config.yaml
n_layer: 12
d_model: 160
n_head: 5
n_kv_head: 5
head_dim: 32
d_mlp: 320
vocab_size: 32000
activation: "geglu"
norm: "layernorm"
norm_place: "peri"
norm_eps: 1e-05
positions: "rope"
rope_base: 100000.0
rope_fraction: 1.0
qk_norm: true
attn_scale: 0.177
bias: "qkv"
tie_embeddings: true
parallel_block: false
extras: ["capped logits"]
init: "normal"
init_std_qkv: 0.0344
init_std_o: 0.0344
init_std_up: 0.0344
init_std_down: 0.0243
optimizer: "adamw"
lr: 0.00361
beta1: 0.9
beta2: 0.98
weight_decay: 0.043
lr_head: 0.0195
grad_clip: 2.0
warmup_steps: 441
schedule: "wsd"
decay_fraction: 0.551
decay_shape: "linear"
final_lr_fraction: 0.02
batch_tokens: 65536
seq_len: 384
doc_mask: true
train_tokens: 530400000
steps: 8094
dataset: "wikipedia_en"
Each number is 128 + 24 x the weight over its row's rms, rounded and kept within 0 to 255. Layers, rows and columns count from 0. Numbers have three digits each. The size before them is the row's rms in percent of the matrix's.

# layer 4 MLP up, 320x160, rms 0.168, rows 166-246, columns 0-79
108:114161106142137094142082112152120126135155129109132138182138097127139129088153145148154118119128125144181148140107166101151127126153138127132145105174147146117164108122125141104130128095119110131107119102127152112129150161110110111098122084
095:083116158125169113126108096162117140170136106129103130139135147132129143134085132149093161143154133125136161143121118087128112069141136152137103136112144105107119134155130093144142119172102099114159141148141093114111126119159100123107175130
118:155117170113137108163123102103121140109093137117140118106177164102126127139120090121100117128128139110124119103158126155176142109146117119152081114173125135188087114129118125087110109095109111124125097173106075123107175150110163135093127136
094:097135136174112129173153125156103155109126133125101139087176151076124155098102104119139149143121094143143111146146112160111173141152131106109122093166126153163096170105109123153138103106105137120119150109078116108120129121064122138137105169
109:124078136146141111132126131115090111147137109113163149117130130078150152107121160107136052088154154142161112138113129083129139143118170094146090212102104137117104096117093104149132176115111096159132127135120083130124104157114095084128132129
101:110096129134097143149135101096110161105125113142187116120136152120125105082073130124147135127092101187171163127181122117148144170117103115101099142103098185132102070136123135128137169153111103129122132134137111139115123127103152128096135126
102:175198119096118100125151138147077109117129136151137161159088110123142135084136142146143121110098126161138124117108111152121102102079130095140141148129154159115104121127100168088116159095078127163172118084137157139141098094102080121122130137
098:153101083180126100103090115143115122087088158123096108150097078104128105169113146138110137143141137125174112176142147143094083086131111163123121142084189120107132142084116128140151148112152126112117123160154154119130133085166131146131092125
105:188104103110134169182173087148134097114119118144132138096143120127116114139155099146101115115109160156106128089139107125097109115155093155155147100161107119124116131087057118136124129119163126129148078102126165113128156123141133151121146184
094:147109106109116159135150092151101154120136113147154121113166134122151116156157142105155136135138107089135118118142093152118150120096134142153123122116180128137092153154141127137140100117097133111097150132161136154113150095127161106126077151
095:154142115149122094116127137105075140142123114076122132130116139161101064146161122132127192132124168136145158099123146107145109146119136139118128133100103127107123107116136136150100130153093154112131123136120141108138123152140073165127125121
113:115098078139126102134106104126152141135119142133147113149116143132133146108151089085142098123081134140141190158153138163131134096155159132124162118110129123122136124123139153108185145121124133128086138149158123109141129135116122137161135109
092:092138135133083117132116134133110127112123123119149145137139144125131180117090122156216130140152147159140137156140118079102131147081133122116099094151107149123130162147088124107173112130127073142104119135091151125125152173123101115117133102
112:118106143093146114120120083177123103090140131126160120105165109182138140122152099090127144099136120129131108101138173118137138093177109120109125163148158128133128080068149144101167120136146122108147134124090128123109138107106103171112147169
109:108166125085106130117153126157120116136136116121128144119139150146114108159171123118101175143122132115129090147142126131136101084126112143079138121113135098070104098149151178087115168121108157126110127118151163177117133140144121173118141150
099:083122119132140150155088093142125149128128088127111121151122096145171089151134122141155146170103148113141110140166122151125157109151111071144110134109087101150108102141095153131121128141121134114168120124135176173093085095128133113150159174
098:145103141100141109116130162138162156151167105130162115101094128124151159130145155159115131116109133142111146124092134111096154093129158124146117097131130128142155082157163073087118118142148128106076138152112120131114141113166112110138138125
097:090112100125157141116105101122144141134152103108127115136128152168158116130128110133156165071117103167077101168144092134156150135151119122120085136103136124106152149147168137153163158159140118121136141138156146118129122143131146114125141152
094:158143107098112133127110186127184123124105111099127148117139135077107159096167157102110159145082116110190153124117134132151064182104143114149124158111144139146083182115131089158115161147134136101128137122127116139111141099133146127108131116
101:166125148101123112153102186111166119115123085127143107106177156143142120174140163139085154126120121105134124133150127139093098114138137142108128128099104106112129145119148097099132178108140142143118140151108111139141146119138133095089132096
117:095093172125152109127120120137111132115135122140131118119146093098110099155148155099135125060134140131176149118133137110129073098153155152096153138152144124144106120126156099148127142132103155147127127126133167143164128129098102142107135127
105:146081118118063176167101151150077123131101127115104107119153084131116157121133113145117104155145081112157084172140117117111099089157105152149124134115106155131134110122125187146119107107116158129150128149125124180148122112113146142083109104
089:145096105118120121091105117146160134102124132092177118117064125135140170122156088118130159103097119128089114144162103096154104130138100107163091135138093126129123157095109128151138120137113122111127126107151123167091160116178101122152139133
102:102110126113145127143088131116103151111118106105089133150134084155154122117152163119172164113087128138198158132132148180143174159138144147109130180136118185104146111132143145105098142100106127128106070136132173111109129107102137102085157158
101:144186116153112091111107139158083127151140135103133115117140154126120151114151104109170184109088126143156174144092128122145140109131141150112104143147112176175137114168163144171123146122100129120109136152076106139124077099131113143104140132
090:128136137094090113089154148126118124169147150121135160144091089140142107162153136098181130094119117119152100148122090128101106190108153116136085136123123142092129153134116102148159131172118127170102170094103126144143133135121111116131138093
096:146161147130104115134141071172152152093138139111102130117095111170130175108137164150157100092128128106083131124130114143149096150102209152107173120117132134115149122140169129127115124099123136109127084082118158151122167142138188122148139139
105:114115123150130139128104103126101123108131134135117157129127163146106108141123081095120123145162103126168131141147085190144122120122157152117087125097104123154126113143132129143140146098118137104133094143179113106157147114139113142132125115
093:133117112128107077107143149121101095109130069110167133116117126106116149155160165124120158108168125120146114112122131108119118114108129116103145121167153150126131143099116078104073109138147166145123139125132126150148107137094132141134133131
100:137125114120114134144167133132092092115136115139132170149159140137138127117108123087131129158112180143160148104082177137122136112085082108149125148129119126127133120136112142141136145135101144186179113103121183090165082121111129126131130124
093:149102131158094123145112143142112110121138158145121138076155119145157111119156169129102122159145159134126106094091128117103126125161116101147112152116102145123090147099111079128126126153142138134130150116128136146134108132184163103151126117
095:149149108071136094126142170101153141151106108106106140101111121124108144109158143169119121100119139120107145138133097081111107139115117141171134152159174091103069124178123065108138122147111152152127099121133181110177128163132148169120102120
099:120111090103125089166149095162145135135104120114098155125091144151130086129138139086149139127121142130170112150162099130131144126150130134149111108088107103094103144137124139158147139136170122118109152092131119147128114080109109155136138148
108:162151135111165149095090152131175116122149116158120118101132135130120126121112120145109141129139120149125145147130147132140142148162111126134109107173120171099129129154065116123122086175165114127107110108145172074126122129116123070122177139
114:094134069129076137094134084186121104104146178140108153179133140141131135123167126118058161126134102124129113147159136154122143137145137109148172191101118164117119117151151134142132148129082102120119139086148112153089115107103106134113118116
098:103109109147125109135144115110116107106131148162109085161126153180125081139091116128116177108122128162119144104083147091114079137136135123128166146129136134132135104103114171100114198168088114127108130167120107146124141156099143093131126132
104:098141099147122148076042128125170142133070103117141098168147138140135164163113147159147086097118105116153137139110101134129140146138144095176106137125137109121145142132125120156080125125146152101135088140137124141118158140110157130115128118
104:139119148149125123132103119153129122105127154198136090138122178132128142152098129142110160116164096111113137129114083115118141162101115175091114165113146132137110166104130124107167095107115136155128174107119146152174140088154149138114131163
101:114118117115118096138089095151115093135125139165127090102136118093123121123100182122099120144085092104119070090178160118146128078139098082133181130131141100138127131121160135123155116127148096131113128089113128099114166134072104137182132137
122:137141153154108094107113133111124134127105135144157162102098148138112122109113103089106146152109139135111146141163102161120163108098132127115115129086163133051107102144125152099096152124108121140108122084128135126127115090121112123140111124
104:092130185081157132116139154114140100111141135142126139140136160104135088136125134105155108130116138133142090116123158127130096124163113143104119122105094132118123063109146151134128113107203118122115104105156090159134130117092107117092162158
109:160133162133098135073122178124167158109123116153143103097142106098136134139165156098088138171153096159145151158123089143169140155086152135146100133142117100140128135131133090166119136167103104138103115108115135136089118121131118104094159127
090:058101141121129099139117130108114130095081125120147146082095130122165122059136138124099109160144111142101152123092149135135118134159075154079115134119147119141144107142134157113141100154093152122118144135091109161106147132103132145123137159
091:139132156117150145138152091085146141133151130127090140105148138140126113135096160108081113121192121143127126137105166116149159134139091126144107148146153123156155119120129115113140107140180129096125156112107098143164114148169114097127153099
116:119063099172111093174122150150069140144122131118099126115130148081165136166142114114117159156137123099156115106158128147117106166113129144142139179123154115146115130095122083089159114120086139142162087124153129132134099139090138155140109107
105:105147184100153141074093164089118118101117140111138133139127111121106152134129122156159132143136126092146126170096101153148123113151114114086088079164139155160159125136153105113114103121117135125107139144136142165109094113119169112151123104
094:160087140117119123135148128111108129127127097096090115158106121143152154130109096108102133130101105164111118108109142116142165124125096134146143131128107104156113085139113108145144138175161100125114169132166130124139109080122138150122112158
101:118127137122126099086113099187164131119104139196128122117101110126138125145132099175130164110129186166118136147115141117153161142085086084121121126117118140145143154173111098150124112136109134089136134099124113128112106101139126157128082135
118:095133165158146131118124190143183142121155164151120129195161118128119120134165115140126201111144108117123097162137150109109150102097118135129136088131114162130126118124130146142095077132120113087113143069118096145171146160129127123129079148
095:126083127132177136152122093135081146124116134110149158071138193153124089163146128120135118117112156102157121111141103112121085123097135134116151120125171118103089134133148104115106150139121114112142123158133097091145169136144114139109140070
125:080122133185124140116099122142125105131101090113128134100120100139129155153133131138092119154134172164154120127159150149137107145150092101101121118085098125149151131164124169177145087105122129133108099123131161130092105123121140103125155158
088:105104149106128118135144097115147152152111170080156130123103136143104161153123113148125123135143139133144149115060130148145158148167151178128149120096144149150118122086156181117159116134117114114137154095121135159137142154130113079152148159
091:122141125149123125115146119133161132134124102110140151147172130135104192145100118131080191146102121083157145112125157107165163112123147135114130138161140098116130111170098118107176148136107149166148102099066133106124119105105118151106118142
097:184144124132109122122128117133119108136132124179163105121145132124091110135130091114118099105121168137161157113114122105109160117133138118098115141091146113132144117099153102113139161162103157163156086131116097137132106144149127132120101171
090:140147127125149141141132162154168131160138120125091147084117105148147092146042119126130146169126140124155119099120099141160102111090163161111123119094166123136181119150134129150127153132125080125122107089150077165146104120134122155088100134
097:114120101159111115124124117144177138146137121091113155149148096139120161138132100143142085121138121114116124174108131120136190090156119115142137097132127140098143117096097140105172143139129110114103112122128163113133113139146088116109161151
088:157132079117134129129108087158151133107079128144123076150129122140149156069107111162095121151097151170140107156104129136101091169098138148140124132140116133137139133113104130128129113130140098146148171134122108117116164142169164146117075132
105:161109103125139120115152118110166117196127154105106143083157149143115182150106102100096131149122078182112122136149104138145103081115112127117152126084137126170119161070112139135123122119150132135142128149128152116137138112149158122131144101
097:173090125154121151138115114112133117139149175092188099119095166164136144116167115136145068170090110137146122123122144104102088123104139129153144097100135168110140157175110100122126122111127155132119116122134108149136113181112180122099116098
092:133182168115102070135134165131151122148115155147094093109148112156125133128117195157135171141142116137138103127161134112160123140160151128159095149132135142130124107136084111132104086119140123141161133156144123155145121099093095115111146130
097:139120140096129111092146113138137134096108154084153177164096119142125092165131117112140142103095169154092113129100139159088119192115132089135109127123110095160120084152114147151114126117159136119103117142162161115133139110150123145129188132
102:123130171160106108123126094123142193134138096110128119164109127098109123123108159141114125112139149160130136082108128145117119137161117077116119143153104130130101156144134107157118146094128095139135134125101090110132119132143132088122077125
121:095157112146146134130140131151136129101104125228102152130140111128124157146164144172135122114092159117088119127086121121109149154143122116145122107172126101109147147152149090097095159143130114121119080125176165105141138139089108147140162112
100:121128086116129150139139135124126131136109123137131122128134157122130105129164103132131063123115136162141098112127138164143097159175162120144140134124119106138098094099117126156117137164120131120119169124137141138126089150169157173139140130
094:088120120174106124154143120175109132134116114116109124101163171130156094133098100107139126161107102159132144092148129176139099103112142098127089124176142102174092118163115137177152117104118152149143104133198136126113167150131113092107136147
091:149076105117097122108110122089105112113111153108089115108123176149151158160115108126094115099126112115090157087155110114135109149164118118161122137133094169135138110149125095113087153112152120149094131107140103166132105116130149131144158148
094:141114106102138108086138112098080122133118126137135102122124079139129139129125119114160161143119099124145187145071103110168141149105111119120100129091138133150064097135116150119171145124116135144115093104143142126131122076174141152174063142
090:148120141129159119091119122136129112150089139097139154106115143084189162129201135122121123125157116126156137115157134141165133165147136176119153116145178121117092117107142139110085076135152114110128116157119157118126103155091125093145135120
089:181150085145141164180146096105140147156091121136125118168105158127150113136135133095139117136132154149153134124157093119082120144111164105163116175147125137106140097124085149110138120126080144106148122164133121121148099178163172154098087135
112:079130104105191124149173113115144128118090147096134137117125130090108171133073114174133167127160140117085124128163125129104137137142119141139122162109120166128129171128089140114138105152138147116126129142142159103118117048194087157146103152
112:137102145119161139131166150102114135170120082126126142135132120129132096117074164126184121167147147113104100091131135127064143102135151175150163078086126138162140099095124151116107111084151125104137108144079121203113107125075151124127126110
090:140130137157114118033089113114114136092137153157105062198136110107123087141128123112156123104121116138097119118141122126103069127119135077109148127160154087090084102173120166140113132157115099118150113155129094117135134155169122131136128135
091:160070146117169133160118138152118146096148155145117145103101142176101107115134106139116098099142090131129086172103089129134137148137136087129143134075111114126145114129100095144123110156113104130111126065106115088124132117064110112131142151
095:079123087170119163131111115160139119176116123158109107164135092158131108111130137137163081100117137174142139162132107112113150120110161109132111122156135175145119092180086153138126124096116125143104157095124158131129108127089143143146133147
095:134160119160126119072138173092135134139106149132128093111130153145162135182079116159108131150121121114153140108115089127105122135119103118178150128126119134148179109131131126136128120155116137131119161102114114112104157140127098124118082138
099:123106104152137129082097123155138139102128124156116135170117144136111118114119156112159122095128107126109117097124140169150105139130106135127059135123182116122122138117186110119152119152126096108111119123137152131115092138146139100145137098
092:094116145147109124131166114110117117159147109113161086114109140146099152115124088119112135115149096155114090140148109114120102145107155098096186146157120157119136121161147128140160128122143131159117145093117091136147165183142158128112153094
103:133158147148087090111117175121123125183149120157110185144139120092121147141136151174107114111148101149134165110074120123105132140119096087135163132153130122136154124131118139077098100148167123157142109077090130137146135138135144125134106125
087:121137169097129093092153122126150136125141154140110148161127103143113146134101159158128111096152120106147069109135129104141124145131186135153119067152133181126136098087116100133098137145116124154126110088121174127133129122099139142147126127
090:118110124108094122178112122088125075150094138141140164145125125147136151142121152116151127132122177122144101109125103156146109121160149092131169097147139133151151081138131134095071188126128138137140148099145119109088072108108135114114126153
089:148143132137110147149156170115158116105130110162094101124134114144174105130093128109114130130163136146117088132113119092128156139122121119142114116160171151074218128138104112119102112142113160159144119109121173091117145114165140157161126124